Part of a small language model's weights.
Training: a variant of Muon for these matrices, 136M tokens, 11331 steps.
Each number is 500 + 50 x the weight over its row's rms, rounded and kept within 0 to 999. Layers, rows and columns count from 0. Numbers have three digits each. The size before them is the row's rms in percent of the matrix's.

# layer 2 MLP up, 704x256, rms 0.169, rows 426-444, columns 0-255
123:517526464488471516548484498521546508545472523485492587454522455512464486455411464501491455530506468511573551492587647431505520406500466469519448501413467517458526501482449511498550418563512506549401539462458513519519487522577524493478412459537528541435559504514472499532436539611540508473525486370482538511555527461545490556307518452511523506348539559436466376554477564571492578508485563516538521569481459518486454553451421497568470487494585529440558514470486500448518469472488471465434446511480494524477466463590543415518475493505476411504526506620524538477489513487572626561408615524523422490521571513543530473464552483545442513493454485525554554509488441617498493523582573552551432473478488483467362485532484507554550471448535594547490547423480399484516558456516559
123:525455555459543482467438541551506453533414461484418474497384390544498463570501366435475491419447513433478531444571572480468437443525395502539538502595511557489603606482495403470501495562512516513503474476594532519481491522571482497580503530422470490397460530525487509556533473425549466464451521543498547467437472556531461588590542481541576514490527600462506464455577532494432465550579472484470557489494534437544476507473481479528521394463534533503522558513614474526497487562516447504513534553469526562551531417480511567517466515581466464500509526496402473564530554476415462507473529572481493473495526493586512560468441457536552508428487496460517517428471648584476459442544528402397502476500595393505568549600462576535509544450429448450519478450587519527505488490543445
106:481491609550549490560547531530528544528501568474570429500494496488527464607471558495463509458546614398604587549593500418435480542499526394488581540517497518449556657568567567520446544575534574494475558504556510429426421422463510472355404526461533511480550469440495490498518521546423417517444527440490488511418486512520537477509500529538475525430477522505528464511581555428487490435523489378475536477453500470534537462543406532503599559559455489555509429547524460491526521483474446485550427492523493481486544554587529449585597503506450469611561536437544520574505576541578508548553484495514544533550485466518483480519352487461499405453528488416455487514507492495449551510495475492527432521492372481533534511508447527524531496561550492577535487541525496560564542569526501
073:448588491540433540445470446604468509521502517536529512471404441584460474496566520486369517506482517473572478499523556444502475470437465531534586528460442421506467521517477540582488475572494535553375550499538556369518483539517470500433488478430524486533427499497465573480383432566412499554510470453544481479497502553627449533422501506509399487492434548534410528497476398490507428620500527591491406569481455471501489456618551515492428432434398516481546542465582431520409516566451457531457478458499484472550537409449519469442518558441500498480573470372532493516442582514480496503516563562472481471555483516500508520535515514520473478535417466607463456525548527522569492473489477543454449518540538443537651499477495550501515554536547560468432520501510514533434550431427496
068:526470494478525449524460534529538454425480464468550415539476530425563477593549568447500520431430453443513553483595506557519498532539596491509550477567512549482488544421514508544555498444566553567479586515496446528481505549530447490612522504575437570516595546443496525495480383519467475593436419606526509502427479660538464537521454653563515538476535550406469519560488511430510426503607571557492578465435533510559517502488424532516513469418562493503571464518491473453488586430515522532572479489543584468445513469489434537414462452515481428518533621551435481475543537508537476551428554457439483476511502514479496475458563493478444503443505492568576510548642457474435487561505558436536528493559497413581578472550445478481484522477527497534435497538506577507509465588522488
041:532432479519426553459568478409542431557559556492485521482397482499566517540444539457509561501435528464515497466520449464466462521520499514556439559484444467405520510443508541495457540491444490484538471453491426484442569457518601521463556447548486445542519459542477479439557553476439585552443544601477496515519385535534551538438437481447497499439639476388509440498541476507467480582514368546494555600438520530447581527519558536602470539490552450367526518508559542572463445493492465502459407436523483477521465517568508398540503503488513497452550460429451609506426502443465548481503486419487489439564437528600542467483489584524554432411584442475486539504463476604502516450476445590450557519424507484565501479419547558472450505431585524518448470545580521508562534461476470
082:472507442465526514517452453550470440399469559492515588510512493495537576381446491481538547431536419496486448585584489562503483513523524533500519507370640519526483477507601421439471463462476471512431481614511534476524469479540523507444458405503474561407462499477473493481460496417488461490447411528449481447511494513571510452474525484527472431451549474536543503512531513514460529429432542485493503468469489465470403389519437452544517468521519453507521535525428565524452481554513512630523552520460641415420447585475501423405574576517505557528518405487584464472583423528472475508420529439456538449423461518553532521499502449472455442547480615474475528431473584459551550505440517546519504455560434532433498449511509461513503490453527567477526466622497404598555459575491430
060:493619496494519499496505456582488536542550474533476509464505481532544547493555376484579491595494404471524546577560444493329568505481434535442539433455507357460460510454553483504498519556415498513549558452466611437554455497555570596503559464527466558553421487467505502528579510435456467503466497477549468476429447510580525494486602529544416503511468527462469535639577457531423592489481490467473438477426525535496541515653380400503557503559508460546450488470443513511479474568426546422564529451512529422505535500475540499476483497528352562500496516500525501449568514551512560489492476475524483575521494451553514558545458511523525517581520468450451494529509518521453499494531461469566503566578589442550567483456506506556532510489420522531413499552489576513482445568501561
092:518415541505524519540556476481588487506387417447486558545513400476503467459523502497543510481497432474476574527529415502519546467575496431474479416529428450426518485479491480474510566487521499433493413479607440563543488577550434563570542520450508523464439493490478397512446445449478476490483440512492486547565470569526457503471521590536550490498531490454543564567531531494541482520554372489508496487580462451503476439505418443555473534553439541576535498377452570617521613473482496588504536519457465524548524507477560596527469543551436528470567514542645436558577493589476532548525533522530527479528506503406426494551581548450491458515458598506531588477370494553515525554440444476571467538520585432515613378479406510530447493460545486506480483486519491459531487428527526
047:433516577491496515462551561418506393448491482468471439493563504528550499343418578377425560488508534483491500530514565546563477543458557511633500442404494454558509505546398411504500463465497492501542510484526508477554503477478452481535511488502555410532475486495501600443529438492512496492540513436524521460398495487503451504500484508525561543528540509566552484402574545593443477540423525491511551505448451536516503433480543550448456522575486459490542489469446467588464542530598472413526469494426525562504408525463520475550473475520489609493539492469570554496532495512557482554449454581489611415466501488551533399457440486559551491554532524489470541455453537444533369390543563400570528523461531540579454444436550515602548460584473445552461439399482528536482492519428528
099:381512558464629490492554458516450464541528492577515510515507475484510447506487543451496497542543444498528541463522468486481508544540529540554541594533554502451473411524555547509472527522473453540504550466555493531511573631488429468549573469525521519464393475528502440431465489512474502377551421578432565538530589618482522528514413498461579511519451447521519491476537482664449454449416537574445559425493556465498492507494573462482510396598495560411522529432434414443531530569512523530517426495494536566526416491470583627456408496516467576512476460432590510501506495519481587464447470500472505476493529483504397512612517463433494480584488559476452557563472454530469461510574445498516447590581546547536541512490499467522378442538457542491481519517462492487596426510498529
098:552452556537528470646480519546506417627482487558476517527441443522565510561425571520447509588547486476441369511537474568500474463474551497550520530333472495432413497517484590474494452550501401479512484456502491456491452481536534553553613548532439520537446519523548474440433536461543540514411520583513528463455499460535482484453518493527542419489525436483534501506448561509523440389524494522448465461552506539431500457530529479456495513430461535502476555551542521477539478483462538550498394389495464381515543555477468502450459443562575513449526485523543553519532396570422505476511471515564505443507448590488465409504505488463485458404507564563485544394561565437536531567427465525526531581401534522498514460447587513480518496561497641421518488578537435467489522552465457
106:478480534545399550594516586512515482522446455490492511507576569515430553505471464551393419563503516529512555486471461507530438637520533534523490462532474549433546596454514458495461592543516533558577511518539525391497460603547505501471491489512587454526504403506539433401607535444392512445557492502511458507507402512458447534512481500497506450439455452519447437468505495444468470552424505471478414584564502464453487552519502524606471437489438452487429487461457450486446493534481438546479551479572497595403526488444532476584493521427535468502489490405465447505399508430500572488459465497459468467480562616574481469453541543558510416509543518500534502562395463519554383550475400465524497507474448450446429592417561558442573471516533447508490483467488496437398537559465498
088:426489613496558540423505437561468484498631463472535512491472493407572500572540541477551500458576455526535572517543439521477550550446507607544522553534473483516500535495547513465444418461515539454467512523503513467484544447472537507497441550557527460522580528507410453502476427560492536511439554575544458484440554535449472457542493577541482522475545524559534505461527498483552529530513483493456513538395518585514463395446509527471398555459481558458426431497496480588521494517496520433566556451442513476499479496508485465469603462525447519562498415519444502510526495410485392536485467494322496487550481464537542458483477474617542580470509518606479458484482562560483613508425518411521538424558571621523578537433454574457429571392550463562549454516425448495476507567547582
097:457454515524427537518426575465511554556480449529485498495543475515443469535541442536595522433524538442509521532483506523480470451461480511537582499544518380509515452565508603446549493437438564539502347467569518541471464520527501532518538493447541511359464514553528423499564428477447441531422526507436537476468518429524621499456486526543576447530520503484386507457623434429484517485552432552443520587556478416396501526440527536548542523470463507538487521455505499577614372434602476514457501445507511555469524635396516500537510402492519444450516393483492375499480510514536546462503520431578555412485504457484505579497458517467577553459494447417515421465523467444515455498488470457502548449526470489452552486524538571496467494387446485511511507474475513444549461451496436
102:520502473418451352550510490574430527408514533416461533438460456481451491502431484501507564363564480530519530546461473513536469531459558569530441474521515502563455566545537497522455554434459572525621528483433513567607532552475430505521506444507446476437478478561483554531485497455523579402551455468400518485562421520497466511419581366513528537396492541545465493467531580471545488556537451457508477563418503540416468554415496547462473478516467482555464555468430507506491479444541473582469583544537564452527488425450659560520566514539549483517464523456497502507536510589445597508453521417571490591560471508511561514459413484402483460520449536531480547486518413572507544526501567504539484488559491505466503444464460469551504500502549467527528479527488487609437619488569477
114:554520494545594428421503517585506530546522532404479553478495508449521412545500443372486449500484535407520557393456514574477505481474527448441542478442512562515555578563445414453489432414425518593571463517549442584513465515527518474590384561512500518579397456450531534477478530467489535558538392468460457530466480552406456523431528497535501570550572560523548516526541510545557534479369441533524593552480552419463452500492504496426541440521468515475458526532499490653576502510506526534572453442544506525578581422545498485418472452520550546444449504530525481502470518530513534441535547595545448506522469457562393560478540450523507500488476481470500470463462546459490438470495499558467478499407452485522585470494540450444515430424598539416532497489538502525552513453382477
115:514465434563470612464515432508493556502509433464407434523578460468480540414560453441429457572442475465533571504509505513491560486473472548513628552471545440409505417543479527419380548488431484524374482455466518452443470514523569546489379465512486493531512530470477484547373473456501455518502443434499522507440582466470479458547578410554542466474446566471559511469566460593526489490451465537500622571596557482405504448513455524429472501550505419374527448516421500541558547504469523557545516453450535556534450523516605523558446474413494516425483488432548467485547529515446485524517565456385484542518525541463438461583505501522496427559470454482524538451503479518538488434466453567535449499503516504559532440474548518471574602476452583494541461476473445588526545458554439
130:550485491518541487493464554570539516533414479459427527448502534512560514504456502534433524574573476446502479555484475583489520615501541645605498470496502458538543469511551477517461556529545478500422453536471489516509442498487464510616553550468487480517455445518497437494508533560458495556453544462485529564521524456588458468536437508482465581494528503521522580567439483584462518585514460453325424508474553516532536472447439491493396534460602517464453470517482574464487492455561523443460507569480449485420514538550454417435349517614524527469489479485558497495359478529498541514564443517375505553486522474544422554506552505466484503506489543434511462379546549453515458552612505548542321567494526471481513522579506559579450529470562577536495470524523463471468502495469570
# layer 2 MLP down (transposed), 704x256, rms 0.0562, rows 426-443, columns 0-255
122:468477539477518573483514442591493424592472518463498418465487496457429543618452482524422483531526562481546440538564478484501598572535489565550515467537449556536437453540476513455463575547441463456377463446574555508458470444508434531471559595460573445459519490502441563409490551489393460504565430538487435483484577446494523512577517548536447457513418509482540547468460432448467533553473473613493564450616535454450483467466463485444408509484461574522494480494500505504546527498495433422393602539427487455361469495465512500465459446572488620582472471435487516542464566473510475423460387474532459482528599475515556453517472499496512510520496482523530530516410534504522376497527473528494405487479553489592525535458490524486379521498494485518524471481556446472543553474545623
117:500449471465458502419497510472497513511534412536483508549547611476495470501484546593499521504503506675547490412489451468465464510476490514566569480626540520566531544541512477491506515469500489483477568505480545572507510490534511517491465482456561539502494540499448422503460481555573563476539558411549522552467493449470426437587490417615412542541550514532444448515450448572478540488374437493488486511478577531493543496504420596487450514463494449532529504589549504514579509501491440444529545445499551584442505521463462441484473541502514473477518420480513518433581477534559483500478557555635535463482398515520524463503414519509558527467476408568454488528510497473507520605438563532565555522482445454472550464553506517463585587508456471464504493577219490520554509464472466
093:424535569534445583395454420419528491524505466498535477498534547434459509471575466528552519516596434457446572563578448466508521447526468463550477565543430495556408471510521451511543526402453453471501588512475424518442453428565458454542537431527523492496437424553404486538572433490564537477480449643586560504530505549497445460526450542474508483500479425537538493495481517534550471481499584566466511563544481445516592518486572479549568554527547550488425558429516506484534564500563493492481532488513471505456486485497485483540417444486532431439510520586473430448489569560445513477571461425533408512452617518448464575503495521462491563441525522613464512451589565524483412554430535525444470570550527515573412442502516446573459569405484546407422460497512496406477445492479410
079:388522506507477514480521496574438532490513568503581478502449544548430465457510501481453476465512502508508594525488541440470500479517386427551543468453442464551537477511492472489443473446393490550473552486574524461500536490484491470449519469565519523436543480490489639459515491371508545570505502557538427514491394481511448475526492549544426456481655508551486488444428445540582518584549484444567480491541410469505484449503450508480479504416463478527540462495469489514510479537538621564437448481458484537449497512487565586508491559543563478491426386487541436524429643507483538555582523550444604483537450564565514443465571505542505494498475428605444488532515619438583513409517461462569605581484578505499538558459539531461486515502460535481550506558615484551418449424453526
068:464569484497358508461545419586418461485445588490535534389505475595542483544424461519497466392554532451448446590497531428518460511482473515504518564405547546421511523495441515570550489564578495503471479534410530470561459451522518553444546438555505585517375437476528435457473515474557528489445516515494529524485533505527454531448427491519476540500480530426536484563376466413570521514512469519437488565392492451475497554520552506553589461457476449521527493485507472433523467540419518462490471462443486480550475388458530625481519571490501540495516414526440470524563562452486498526513516533535510512391468546508487465506491482534619453518626552606445476575480474444525471501474443551370544494572444539455554441500485519464492435412554454430549477512432511435506535476414436
033:475509513477515416574441469577480533493454506508566491586481440460514491588478476532504410470511477567533487591534572462477553494492473553533547463498524525600465444521452465513469431480544565484492533485467583462542590528556430449548496568481464486541469443511470516536448488574514449491583501507560517514424558471443536504489583487550390475437420466566557510454555464504526543505496547443520392432497533473522420469509453497475442479490418512589463392525422454511526467475454473542536510548560491498516471642478552551492454521478493573556480609480545531463534439555535428466536552399494566555523559544502482501598544471549511544490549445567471451500540518469444474550551484389598491449513480481447557467476508569442563552489319556491678501416492444480507521418588530
087:496498373481523510471433484432484463580484376570437511501494598486499498552466466467588503492476565514569445468477464473489505419457426514528636473588478482427501405469518433521514623517563486482517509465514517501524534486446567631487578495539536353503451515528519439529511452447436528466484522451545595534557586441492479604424479454575568513532521554472511435444522483553465489438553571547492499457506453510463538601499478462540517522534473505477584527523474565566572532492532483491519428491645533518493358554452394489468500420442524535488558503497459466504528487448468554488510483546537467454528511530580464544492555587516487476402496508505525499613540586498460453460575488533527417532493411550573478496500438465494509575481485510501492483411420483468424481576584478
055:509497491555598594526476543504525540589527414551460570497524370478482536486506543512491409491460391440545534592527514494447420497438420496458520445481448477579424588564553461428492505513510424458559507448500468519434550464514556509497532479503535506542536538465533477533486486460422444470467553469504636453553473492547448510603570512528501588482575463456590450432451530573472446557464486471456469581529395517513441505442581515500558486485415575473450471610539468529428527600537495459509435532469573573486478500415523502541607520364574521482497428494511442504528545610488512410513535528455515462538496418479457471477467508538476468543511483385471550541552481639523469541465454520476501477401526598534477454518568479519479529505481468502425459524519610506512473503451519
091:578501521553449591604505407496516454468482537507505480511541488401478524475527482434489510458419563497476576489442539524435479583548477435499542488500509499455566472480483518521462491413448537507526525444577507425495568530455520439569450522531532441455498446496443453516407396479479444494498465516528636504520512485490535512442554448487527474494469519543574581460529489492444499549495431505437533456472498459564448582551522477496472443522487583550443507425477498470460655451422376527579586511469439534475486379503527446404534559566496538413553444523539367561478551510511565573553482459537488507545489412422508465468576447486563429493494519505447560590487519483563501505530526504425455475551559463538517376458480457448476421484521503468454525500344417449436416533529484
048:413523518549460520508503524477521533442534556445557517477439455502568559484500458495504448504535426457496431541453544517434459360466534516468498462446395480469493395441492469437454511527525519560506484589516539551638619552489530535528487412534536476451558541463530577554552482514463522504603565443552496497471495403407470403511465573428544538488436587502555515475571566568506513511518529479557467486483484537447531445442524433556594517522440498472548480386503468556532527590534508442498370495461606480559536549628518554467493531524608576555451521469472479431497458483444495553437448541420433528407457507506450485578380495580528511512532551530531492505583457502543458408508526486597445483541524488528505497507471524531539559511456472496504478441398499521423562471444482
100:476567504534493397538449505457475604445457504510580473513477546525488542590405538496555463532511464538467468440511481547541491495502456409507398504477516530560422539518545455558532564535536441523521529560398506540505416518503497550484461583507586547410474520473455401586542478615454525484436457539488527542431496485528419457489495487520540473488542545474559441559551473511443545464488588506528471630538499415536483511479453572498471453458502490538565555480630536461485462640529523527484498441476515548503458564496545445516551497570551501519435408430529510510488470549513426510531438457540507476473502539646464538529500495536440582563512459412483444550490350529455487591490514530550514537520504500465519456608585378481460505570551463558375500586517532533513592448517491
107:473485499507474470339468609453519431514489514431570456458470487529499371465505480509544588510463502499458473559531445543548515457438427471388482502583448538557349495444466516606505421548571478648519461526538414575391455540476443468476446424534513520469539437529476523538460458464564453498515581501486556478476506500444447536598515520583549616495507467465525519475537456474557527526440507429606521470465467528506465464470461467516471510521569381559535430512483465523564467518457446549490520528487456514527440517505489518458463538537609547423527512549436487463558520514461516460450509466499494488435492450570410462563499487517416464487449440493475499433456580583452543476569474520502570541567464442583593508487554612518507544507417555488448540473445548577540440491496457
111:420424455521457421572503598580583455486531459491478383525517511515512510407521454496373602460377503543458576500508482553517497503532521385564555528509497543503598494465488390430593550458513425531549485572489497535527502510575490483457568459627495512488466421468494525506481506487447453526493564541521436564464443505416523539490461513515477486459560503442539503507454514436536437603552485567477488469566521522491458618399528510491516521487530495502396515431497449556470506527361351487534529456607385492450512464459525459465474452537494475533498484468606558435424573495548471472484600475507448434459506557478477511523453506490473481413518519542557526563523483544472503503428498425507468577494474429487500493519497564547618533487511446543499548462418482541494419456514533
103:426593456560528537468602395468472495520496391464469535482536523521504483527438518509458474420481471491564561621514522382540539513585560459542559577454484584484487478512610523470460540525581475504459541496544505502526490472512481412505484509491473464516505443539525489530634434617425543507491424511513453351472555489437483497409489593423572511440544430511530522408500544465581477462561562426445497586471480530536545510507481556543394581533471518543481607549512483527573493415562527502509490504419497527525506478575502349505499472522508471449492450526455539558499522411496538498502496484586454447429477507431481520550518495485486473509435502485517532521482472541447538523498550449499434471538415582479505509462560493578508555473480430475416542506620491477540465564633578
097:512557457571407584517552565440423437542433556505547543455460472454360498532410572460415533466546452561443517434514523462526494458464563423553484522571435564493488597534533516536455479563486500554465510440563543611546548537544417455462523502482562481486472489407500615549531416456477515452515556447540548499515542433554492531503498438518509529518494454563491537386509454539467542506529461474450558467449516505482442471493446456525490480493451513575519473503476567486422539499592525609579568447494548462421500488453552549556497502466470461428456406492446489485520531589559417500505460512500487380517587490462526495593439518499416526412514510435541584500494539621498499560436542528539448518433433573573533390595566497512539508518439489503600493492502458511452503414557474
118:580404565433426532497548475494535569458592544494463531468430498464507472491502524525509501498573504563465442617595540570512541525452465469490528524565522521498385546454520504455466507484433481564513482584481507479517521463486461526449440430572511497474456478481528443529478497479568534564500512564498404480410424493488556539618566456429482496490462453656580489494568567605540411458440547488550525536533500530436498540391565435524556425521492498487414523476481528358496527569507465521454562479502530456496438416488446425473513380484517518617546426567442483502382569491439492556422434520504504441482462509438601487486391483482515574493548546448470451474470511479535500543549471498485454561495416474494519526495497636532486523556504555443492503521435466569539527449548473
114:456568460435394425483490491516541463482505482564517466521517449519537501445476543543607403482542487435545514530615498466478493462515546548664445421418509427524494404561475549560540586442543409427546472569609546454462494498494560467540563461470627509443556557501539438477508509468492512609530598406518518490448628432544524491465519531479510479482472535502486558450532466470565517575541443388526470440611412513533550501531519528549488468453578554497512462427453488471423504458421569474431495574538493553509525483446526533550399499569534449525521575503447553562489521482523551509499545478454467533508494492462515515488494527419379515508450523491496455531523464501445566494517446424521533496552521443543467501410471518510449490473413482589457559485611526498567601514547475
111:474468594566462507461509521511568468565484459481464506486506556497498487528534536494568530480562494482453464532481546511523526441528435441459532545458436547568559430505500510543518455536483568625454499492379418528530518497467508493571493434545500448492470575397567505514478475461454512508486476550483462454474513461568542444452519500521487508475569560475530470452558524584572514465601478438561416464557473552453616468439568350576467543482504449508609451529584537381524499523473522566484525458422557537476508443541475582361563465527504572448490499465526505452474485457534502555556414404428531468490538526525453567474514564496601511425394496540484522479535533458596497451535416509518560389507451470556505513470471471436549334419514538505519556461502580508540554526545414
# layer 2 MLP gate, 704x256, rms 0.163, rows 427-444, columns 0-255
122:474504512536492525487517490473459499493537528553539522464508500474497440480485493481432451575551534566436567532442503598459478519524547387435441492549476503423506503531494523523517526551550461454553620511464502441564487530447584517448473454505539503525551507624433545498454520557480385507522491403451529583545532366464516488480545491530533363424483532516544540451448558512564460529436439463393420533529464574445532497584516602496403527411430418583482408494490507602535494474526603417486443538453511453533526611473479442472590543474493529509481531581489562483484547631526483552546503369540552584479489509451530510500517533474471398571455488542451476420492434519534439446471544552514511509479486465453453441484395488462470459562496521488477503466441425578465486555435504
094:482575563458506569500542462431535585518541433590532478428485442644548536485474524460553461453491527532527526515428571513370463496483501490611513534552452439480607469484466435558445540509526460427575516486492574474506505469518582581423553454464546476580572385346494474582395602443547519551549545549496451495529597515479457480555498464472471530520577469510448545517528480512520447516549506453432471503500567552496500475515523496490493600494533506445504493478486444506524462559475458521504482451471490459539510439469541521419464470495425507472497451404466553512424435427514513585433463533577543497551504470547481490452503483488469427457571496456479449497582506401521502617578470565535463561431542514543490531490439386440491490515466411574557541528597554608512548484572498
073:499492401452496429561451523471563520524512503428530473475571500433543600489389498510522470493557526502462477492526502474429549571577473506482488515551565517538555595506454475463539553498481460538562518474477508501462505614462577517553509558540487486451539552527547466443535538514589482432483502583480578470521520514467525567527449529469568532444565514462560496453463456519525496435527456454598491442476600642548506566501529419550491510484544535551496538608475495498515523428467505532567477534575479566477496549599490558562566416568462512474479550470427431389518415538463533460511437473638542525526497478512501516419613425557474478400632540503594572447533485444478532460547535499561549469469462549419387474484584421478473397452526416496536510472431478580491534471478533
069:453469487572534489460491471487504550586544581530506535474495456587400503503475444567499495468521515443499430496458548456475481461513415477433479485444519530490494540572502566512527584476431501457449411536403499566556475480431573535483534610510534518516429498569454479481552560513539524471555459448473585504475534480447489477494516361505411497577461428459530527531428492490507547431410428523475472576507443421438455553432544459485542533550419589462512519454608438523578435551532479533534505455375476539518492559466551508529507491442486562543467456484508389507531418484557518518459557560580500426414555499502493465515421594579521565484530447535381557593475582496591555503556470505415457461473465589361473505489515515572483457530489485458558435465485426537451531421527526
036:520420466490457540485545483479496463548577492444551581474469485520550534529426487593571485542432422488477519479515463459407508532521556552555480486593444450499499505474559524606568560496496470497532447442454550483524599483522528468567529472532537443557585533514508436444458466418473611545569521445494565534431457507522480460481436415490504508476578453406518491502552477447458559560482426510544533565498529526441549521457465477636510571463445400465508456515585421509431366465552487449466464383529542560510489528478568440520471484466479495465444434396519585460432536431490498473543508480483579509559480561522557521570387577491564538429539439488486491437488467574443580471503461524444589511395538470487511546421544502515446502477590513525443470559614484547545492423534427
093:545548365529498591508509495462422621559538398499417496488444539507511478494566519461494447486433578543565541494439512496436470538465500492501505469645499512521518446509570517544496589567439512440489488456483523496563608561557510510499547533541527399471541455485421522513483451507580428529517474546543588476433506531423516534495502548559430571514487521383518485418453445584619489555521434513489404490502475579517475525571461481586449497487535542459562470499526586563614574477481524506508462541491448466492407461486408565539513444557512544492462503467487499515469551559466533533532520545519420482530509463578457489530492519556491517441573402436538500464562460432373489534558497480452494488484457505545457518556449584573394505424405510504555589506474506422522461524608544
054:476490502439503505583535420521454477599518520469478441469543599443570494530537523464501543512484473524500420519453477508489584431528560529488558431549520443482489496523476514431537453491491511553601565442487466527555450599598558434448375552536569444469443421447401494436437480545612482515514471443469455565563489520556556474500582544502439600548432544504477442635506590546469544507533450550554553421482563521547494548530449443452503440581537583591451502468576549520551489423541567490506532458531503554474585521556496493498538471476494496496467579510506466481532530638531419433465495522553498452589485578416478446525433453547448417500495556478452464537468413562496427494595543458442520554455583575540587520517551514436501439485544487556475496565520528509535469551490513
089:540485479458472556468503482494491469585656549526447531506488572500503482535617447496483481555496549499450409489446467586473446452495541518521474575463601542503575523570483530466493402488406480438543463488464586463455395444434571478442537502522530537449494423546466537496540475510468503524503488536560527557444437524460533384512462424467533506587489495531527516470580525498424499491455508469405507473461570488532548528475519543435538538433553400522448556526532448442537453451452448339495464450538520463532601476585545475537502471507583450557378460460418558549477469567454435487369405543429534487556481562548453444481521405515520478549582548504448481503562536522485517487438513471466465458439434521428391587443620511461468462456494522475471536474550490543496506516487479
047:512491487480484436505494418509536453485494516536543524404489441405491575502518535493524454526523423518492430540478456546429430485538441594533503596450491529537639600511422573512505564486474532538573464503565550489479477514484530600456477515610452551512465526474510518555531410488479510507570574525471574476557475491414469366535497556486502438516491547494555475450615448497573531576545463541475476447482569484480518446513541506546409602514504510467566521451427541510496426600471478584484488528447543455507655575560576435469555476514513525509439507473449502471516473491373444524484411466524484552419507553520561574505521618446471442516556641529549419485508542581486526492520414451498520531489494509390449447460551417497551527548488504480518492569502465488475581509467559
104:497529488536500502475471573479496592483536516431520487477525516462554501469595493490482503573598416499388571511574585457543506498515438461477477485578535585484462533531510536568551550513540581521488489404549462553519498576473527532551463397524486471576394495424451475500491449540484432499451535494582515512558574455450533414429551465601482574491487524525511540468538524514469527559473389595475527473504488439452566436498524411491505487457458596532532480473457477563444470569545595391456552461422487548514510546401503470456557475562541509503535505537513560502526544575519489482473494559535530427458508463522503425521532615436518517482482625559489486533528549479477602445564461473484397416472538441486581510519450600462539458482494568557573472381394455498572536461609527
102:549482532443490486443545514486521502432429495504490509462546510516498484391536396447560587437455494473574549486425559486484439485439480584506449568587485488513521510580412510578444496540494548485555419483465536582476537487496449551524514442487528445465588409449445493548455479521484532566507455453449457502627459469428470560575503390421447462572376530520452553498432552531466422601489516479496538519453456543525421469551508497569570504411496402518508512485470535568504475588494468450544515510549505460528372489535505537514524531537521545447535525511540540512482515549530400424346408449495474542570553442569480653529495504514515424553515471501569434556487486484408437476474473419451493427524473480518543480540473566518474526435505399521500504540484539595432539558486531
106:554458441465430575410491507550499407469454552501563427438445511455498531506399510565418533516523543537467471555375490431515460490499494429623507389555501552513460468541484498644425449508538479498510415534386549542550458516448522479497465510553522545544454561551500532511464481477463481465534597544460532593464516543553492525525468509554445527542554442450473452501567491447553468559541515492488412565499503519510475489530480494557559586382567480595493503381389496484411439537462457415532508584521577525502563508518514470423570504562472528535457460510502527469487512540439521521558574382514522502419509523543451509513432425474503491469597402497501582495422449444459515414441509482536515456548440451468602524565475495420560515418491530512498455498523468529547413566527461
094:465496594581495531474594498613527462518587386451515545597536526434572539522453570496603485501509526536582537463596416433498519487458440547531435527535462523397503484499511483479493520466484575468445491523444492477530483452571497481476417513494552442503560550525418518440458461475482551503482516484547468557434555539458448454501443589526449527494499525577452474429504563418645539528532522479464484515440471535500484458468521553460512572458538503534440488516438497510481485439497576468494537490481592498489493486501474403449547494477451470573505463507443453569502522389531406516424494451350491505454594527507538426425470417617496514477488482524460446532475479506476545504470532437544550435559460592553613526457429539478388541447512513563586494473383423476527508586583492
099:492480508490414508588475490483510508556568404572438468483560560540492526511553437577540386574531571478567504571476550535476426402497532522527481513522539395462462422495540513429418424522487533405479466388451475450494499496417486558479427536505551519455514421521430441513510577464473493511443514461476603511538463438468537510413522488542571468536565477489491468586447398595486572531553484522490509505501528551436468560458602556381475591530527507488534517482528547524510504458584530478505537490470523524587596558527510500499502544522516473582428416581506394550438482454472551461498463454423575434502528516465463582450473497467529490415497451512449451473448502482479432514453433446562492450494432512522575463394518445493489549491545493546530518528407564389607535505542391
103:372484506440507583438486462417539466521507469556542508529550563494506526570528518482445478526549487440492456463479513482523457491534481430435540497420518555438514404540576538450423372525581540401504460514571456388430471419507593519512495483482539525510537476464479452525515422497422453492514508538555488539416539493476478498538468522419537594547527438533535548536460402470458556459457612496441505416461467463482434455526538538551487586475480527377480539558606449403496534459500517476527476460548456552537497539508508485438447491559480583509543411567524474507484463442585454426428540472457447511520399541463518628510565478614460521482588518531556566416503518455430577549532465515552542507523473555540520439474523458532429466449436596566479524474491513428495410523418529
122:527509540557565432445500492585521519557497529438545529496500531543457496548531430407516524493492620450600545381454517443590514468450516431505544478473421512422482524531505497524468435426482581662523494505498445583507491467482511500521393475504429523591495522512494541487538548404502438534488457488491452539455544499453542504446450484552511501515530551495515484515613478487514566490432426436557568578458526475459464501413522491436572511463525469493322570553548449545528509447500528523495518418476554440492540435520557527395520454513513503473459470517488354548463507442533541434520603657547500491571534507481372509471505475555529487431521417525492566511539532490518495535419550446486433470441459500542630558510551452484465451485529533490465457540524504505486450462388483
113:568505591415516484489436448495498521520573474599497550524542509526496479433484572473469491501532506596487531517509474531359525565469476448494399504518462451411549578484490498539609462558474504541499519551463496503592421445477507534415570527512458459440513393493623456501492535488493571502526485541492458538507474546593510425510517543492525456514571573554538474460549542513484493473540395468568490475543472547542504509559564473605461613520573512565505483462467555567485454450519489544505485488444530557487435430537484511473428566537504414420465589469438541488443428403469500526528586488642651448571478489525478558359506486511612541491472535458466419518513439542583580409490514532563509415481531520503485513412501487539507514439483496498566451539520506415498468442526505
131:560578540446478446485521577491415482489518475439521482474518544483538513460450512520508404449460500472521496487565550473477500674512638541473520476542495426527511474584580486495396419491546474584493454547474563493601519506518470523532484572443595530498484408540435463419518538483547493483515527441461543547448501447472570430534522545499504493467571562581559529509476568508508445438462517557525526503568524501553476431456522503443437584464453498556409469555443517527480456494494448463471505465499457489539465391514458471471466472487593636488462477615511528532455513452484494576588517598511539513636508462489477491548530495515468505397477497568462526510573528574546454442631522597579387545578515550524454651472469496517434524474527479480526505538499424459501574512541497